Weights of a small GPT-style language model, trained from scratch on English Wikipedia.
Size: 10 layers, width 96, 3 heads of 32, MLP 256 SwiGLU, vocabulary 4096, 1.89M parameters.
Each number is 128 + 32 x the weight over its row's rms, rounded and kept within 0 to 255. Layers, rows and columns count from 0. Numbers have three digits each. The size before them is the row's rms in percent of the matrix's.

# layer 2 MLP up, 256x96, rms 0.113, rows 192-255, columns 64-95
097:110128150162081142106124062124159188138169094097147142109153146056107057126091151122156094114102
111:146145150155147103166120135127154130111196076173177164113123140076103133115111156164112116145160
102:111142145159104139163076122122173104173159162078124107122125121105140078131213158133139080092054
101:155066120188106206056187106103149161167132173153096052135106097110090148171123110175108148110146
107:139124086109123127061137119108109118121095082124099116090100137182096198166134122153130140112119
097:134171108084170117176100139048110144178121117124124125087092155149164066134144122148200035126123
089:179120095073126093149128103108217138101092112089121144182087150150150108074076147140119171151113
091:157125074102141099105105147115142112114143127170119165145156123084103100090101198105100105086104
094:127154102140114213094102144173131089121083117106126129089095100101145131128122145133115106146144
101:120108153112124098145108139145134128111136133165202126106162095088173151103108107156100086160154
091:216192176156114136090169102103113131132131127059158170166126083056165132136116154097111157125124
089:042104130149134131070155131150080061140140079180098163099161136158163119091114112162110146143123
100:155204160152128148111128125076120149134070106134090121158082188098125047099107145166169074156138
107:144102130111057112122112161168101119098127110042139120167197086102158155137091129147111118132146
098:069151135178085104065108129124158087163091150104140118164087103164123182154137128117120132115136
090:134139151155164092139139129114183161162143135123133129051174155119150105117163092140143143191110
112:171120155149104091126156095152147115092086129128135082143092111138149149117194075098088138136111
098:119136137135149179160109158142136144148130155200068153138108177200100109158113179133140118155136
095:086072090154121150098111135037125151069149094146120182145120174143123096153151200113142147149075
104:135151151126181133085204118156129161159149128132151111144082119221115121141177117062130118092121
106:177112195178190126109107132116167185188142156110136108126134146090142078066083139074143138088094
102:083106122174116088178095098125083130135126119072091193150093119136150145140045107145144169159117
098:093033124144171182151158128108222092139132124116099120121065123174100118145143116122131151132157
098:158083141110071110159119089150156137126123134101141149121097167100192235142114138159133131072134
103:134101118111110075101153155128151140151135178166135099163104113154108151083120107129113152084142
094:206125149100141127125123144125127087137157167145104097156098114088092153139172104061148107099203
097:085173128159121094087084106120116105177133088137185141158132146132169169109175148215167101149094
103:157177128106133153139106129117178138126156176155071079166101166101096132138147200123215178064089
108:125168102060131156170114103148139134094147167148100187152124107105109113109164139100148145120155
097:103101117101064101157187063140146095061101103131171107169074160063045128152161137140127168052115
099:103059144120099111153203079159097132110150083124144069182161094155028158119135144161172175124126
108:123132119099100101160178134104113110148132108163211106132121203105095090154128104079124121118150
098:061150090110116165134166144147127113087103072167160152137148191139094132072125116137098112160188
120:087099147124141141150117162126139095128136177103145157099106139137207163191085083181173082170111
123:169084113137106185109130140153074138080173151103121127117150133139196142104099159166171206086155
102:189105120189093099082090145145084108082144136161120147178112168112106130102151141141072095138089
094:154155098175178119163080096125075122103152121138120112147146146120119110125094139126156106199165
084:122110120069170170119125124112135107137141176176122140087117128176124118107098143101074128095146
104:137077129092087115168199118107105124146157146091147110130104158097121100122138093161154106092131
088:218126110099075130121100150082111060141137118156137129105096166098142130129076170119114101114096
103:173099082133098141141173107169139143089102133149098080176124140066083157145138193154166145063154
099:130191128158096059120144147142123133121076114218140170120140127090183104081121062133134127150156
110:150172067127149142127138146124197077156153125131090102108175107117094119149117100118140159119138
104:127149065200147133110170105077111159088160091187114142087203099138166078105134103078154134125117
091:164124218053098152100144108086105055154119161109141138129194139137174089206134160173128108087173
099:092083066141016117153117138124111113114159144129143127092172118136151092136096138114109113179172
097:101145108126094150104191117096101098113152085093166098152121131157082114110117130180097088097098
095:123137098187163131124155140110089082096152129118115179145111050161050165124181109035170129117142
100:161126105099175086112132145060157193115112123136132127158114089161148144135172082150115112148149
095:093176132103117202136118052108137086161158146121035085103127129119142154201156088163164145109076
095:107114101118112130162097140166169200101143093157092178117169046089138150155127102126108172133178
108:097132108153109150074109126072087139147120104169143134208096131094094096099157174130138179118173
094:082098124141173160131167117121171119196099108051139077148127107084095179147130144106151145136134
094:135107107159081108084155109146080176046113095147183151195157119115060160088092098138094148084135
095:109150161149164093139102125117109109110110100182106130189112135166190069116141121124183104153138
094:148145072147177114118070146097125154186086161143154112193161114144111138070158132153161151112134
101:169120118157166089174103083143183106159099167133142116104121116154152165157093068115130136117146
105:085131115155175179138129114170126113120087143127174169144185121110146116118111134157093095132148
097:090156127155152141114100153098081114114123165125123051114114082151103106160110113182182163123125
103:172137145106108080130145135107135081145068178109158116123156131055070073118206117143137178094128
097:168142202078100099153103117136076096141074137098146109131145117028183180139081121132177137193093
100:127179130104110128127084078157062111119197154141075186146162097100133131098109135144130121161119
117:117171110123101146098123067083124134112088161096138090185151137151115099061117115191203129126107
110:213130144120090102154130124219087131135135185103222116114130160079147150069167130163153144118100